{"vocab_size": 6126, "rope_fraction": 1.0, "bias": "qkv", "optimizer": "muon_variant"}
Each number is 128 + 32 x the weight over its row's rms, rounded and kept within 0 to 255. Layers, rows and columns count from 0. Numbers have three digits each. The size before them is the row's rms in percent of the matrix's.

# layer 8 attention value, 128x128, rms 0.281, rows 46-56, columns 0-127
110:116144117203108095118187108129151145115171114090145152173152096072219049121116097152115144088108125144210131127118183163102137169091134107129167134123114146120148090114073179112097106089144055130161122127144134109126094154156144101140129137124083094186101139122132123096114119149159144150114048054095153104146111147132134052132115092148114096137108117169122134100146156108081207115143
104:147125121092177061141102182140107103131135147128182137121111105138128168061160090139189100100166185148160097112105118040178109110098091128167126133113155119138127139113116130141159151134115248105128176117118110101104155146109103169113126120090173104106121119131105127154169150180180132106126137177165089125106095061102095176173147134113110149160156085105158109094083204131129139082119
115:135150097180147158152032103126195064134095131179103049162117156111151133170075139122179201082153112142103113104114134171096141153190072152151122114087139126124104113135125114088123112163175175137158063119168116138168101122137194113160113139148141135092122143103131140193147075163147168155129143116149128112200098082112149153120115097129119077115138149131075170106141118169151126101131
111:143148179126140124069153164106132161133120153176100161111100174123050162097147166125224092132178162136141137172088111135097153068150142151114139170135115092170141072157153130109169176157114160133085132100185172158137148107146114111152150157128121149063137137164134116153135187105099145082121154098192108182150119077133122160128154194145143205113146158091121124122090089095146132176137
115:101120054112097145160142165148140128119064152155083178130166069118087119127154108139160078134148115141080146053146106147113097224115108117147138090131174096123087120108148140142123172149124107097090167123133150180077098121099161111174121219134115102145133131160154121155093139186143169078101124167175123150115150093119165122148103130165183126097169128148137137085059112151191112170144
107:107130108163102105124155128103148094092166123088146092124161132143171074078182147109096162150156153200083161079209123107109085126112166122095111141157181147141146124167144120105107196136108136160100151124114140169134135091123125184104114127107121099136075162159096104117124080126133099116101129176211115177084109141162178141152119175149217131131133121113082109068117198114140138067126
097:110087115087126130169078121139178152086153196138112165128118129160120085106113100126110152110126152116072142075154108172188227101096158117175071087086108114180074139105139125163165157113107107175077102131122116156148153130132112131080167148115155146192082157140136144093114097108069112107120153148131093124126129095122166189062129050073125111143172121136142095111184096112145134119121
117:169117083176180054135130138114140090132094076144170107132086077188077152075189145149140092118124157210079125119110122114172119152096102073126124125144182111116130130126135112122131110188127169132142138136113091085087116105110136157145162112105138139135145159119072127181105100188135137105154119113185138122116083120138129149132147147120136077103148070025150147138187166058123115094157
117:154135061209126089125145091116168184166090084106126065149113119090150053229071133137115162165105104165117173115121156162131097140141203118106128167095139116157153095120141097100112131135113109155100111114140103113115114133114155141183156181136104125095136100115140129126120130125117090172115103104135164127141102166151133046095119100129143056172176172155093162133103118169149145057141
117:174145178095123125105127145148159130137148171105169206100121106171150141088191098171157092125150193132134089096099118138114154117148140151113152169100065118149087147163134104086166159104106153140132162117124137136141150115119153114131106122131186112134117123097105152157132106146167147146127201138235129096184151066159149166192117176085077190174141105066073115127103158157120132153148
113:158109110073166089133147097178182109116044119112143020143155091158114142166087138154156111124128133171144127169078183142110080121153093140117144148129141085151155110150128185074146115163164150133181105100117118088092127100133179163126120168149107082120133111126165153097119170210161091118143099158111158094159122124103133143169104127165089039143144145106112199130131111129094149109151
# layer 8 attention output (transposed), 128x128, rms 0.304, rows 46-56, columns 0-127
117:105189167142126138123104107103066144174071103110122080161174118046180125153145170144107116139109197160152188139119172213156135167150140120067171142167113108108123169142146168135099110101140100174135133094140124117107112114122176097087106123113130113188096137103165120091097172120188091147165124111053182112145080123197141123145154074122150105155109141144111133111133120098119100118080
101:102102081156082099146136089149126112132071164126175099148136072104150195102108097102155146170103110157063131135119184079132091062166096097152191101098161152118107142136111122111136129149125164112133145139098058129118061089219106121139100127172147109170130096122108114180111164127109161076102165179099171111123097102176133168119185142111138114133132101068161102135084141146079091144129
116:111134142191159114127155042151175165156186118177191108137093094151097157103123074146153199108132131120095128106160111136092123193119151167146117090107175139139134112125111103130134119157158181143171108119098106118089135134139165079149108159155085102102112140069088162172075132157033138113132116097175142099158128075083134160120083148127101081069109122128133143125183122134074105092110
108:134132107114121117059163131096124146147078132176103085147104161146035145125147147114224076125185133172159068109177147100120127141094125143124129140140132094141148089130116151147162128139101095106068102119106124173154101162176087156166195121184147118127135124094135084122123112125084131108129133119204097171232162160145083106072093143192096126124140141136118111119142126157131097158144
095:068095144107193116091109127178160103115084129119143171122170087207133117142137132172137167139116069124070134107083124157118108200163146106073126131164156131165087120093120160123122139120131119120141174124072091142095138077123161195132158133108121078169137162107124056127112128136129123091127153165167151152093074110051111159135068155160106144164113127096112180099112123130105114125040
102:121090133109089091140112105100144079085101106130169074103083157160127114092085135110097141120122125146132151110157116189138166116140118074096102170148150121133113144138100096048114210121107093148158159081077188106159159121130168085142114093076126108143140160148098119147155153158138087122101151127122124086081095130216138115090139178083160110102138121148146183215108130132127091215128
096:128096170117125065096161118117088150095201097214088118096126180134083086123082130148134169166139116128083092158138140144129092144124157154164148097109139139133114181077143072097111160110084165143084083128134095176116159106171090088127085135130160141111143170082105206113079089144161150138143126129143090164119065127160159164119127169144111149136212135115124076150163106106153157113083
109:173143103146105138111118103096138115128096143190204201112062094178132172100171164118162126155066121051091111161128124120136133095135083141064116118138186097116138169129131143128152154131141135126125130119123124058154141091130141100139110098103123246147168099128143149125120117137113138148124116111092172151094142060190146161109174164153120106106159099102168120112162124077122063094104
113:114193115128150120134158158069161149089138101101086118128059105205137154146090115165066106153080134102123123176161126145120087204085085115097119186106128101134134154131128143129117091108138110164150105104155107072115135149138102176139138129121118136085146144100143079155124090131098107154178117095153213137125103104218153086113102129100120110096181121136138191173185164193114157136108
118:125075078156112120174111148209135082110115160069172103155124145099136135125093104173089077104159176112143114077086141162134102156148141092103177081135132128141113151112083097153173133094150124109088216143062082162146139154166145087181142125140123139143118187107173162130080100152112128102135139123141093148154142133209180192136141101103136121145107097090151129116133163185125120194113
109:112106095129073118157135108154173143100112162157135121133094102149147152146057146181138122103094125158145168153124185143087142178187067142106146103081155117139138161071145145193150118148169150088173120182090053097086103101125198170115145124138098161150152086107171131123079109153110112153105100123109195124198101111154155134117104165119156150153124081117084160056104128103080119143157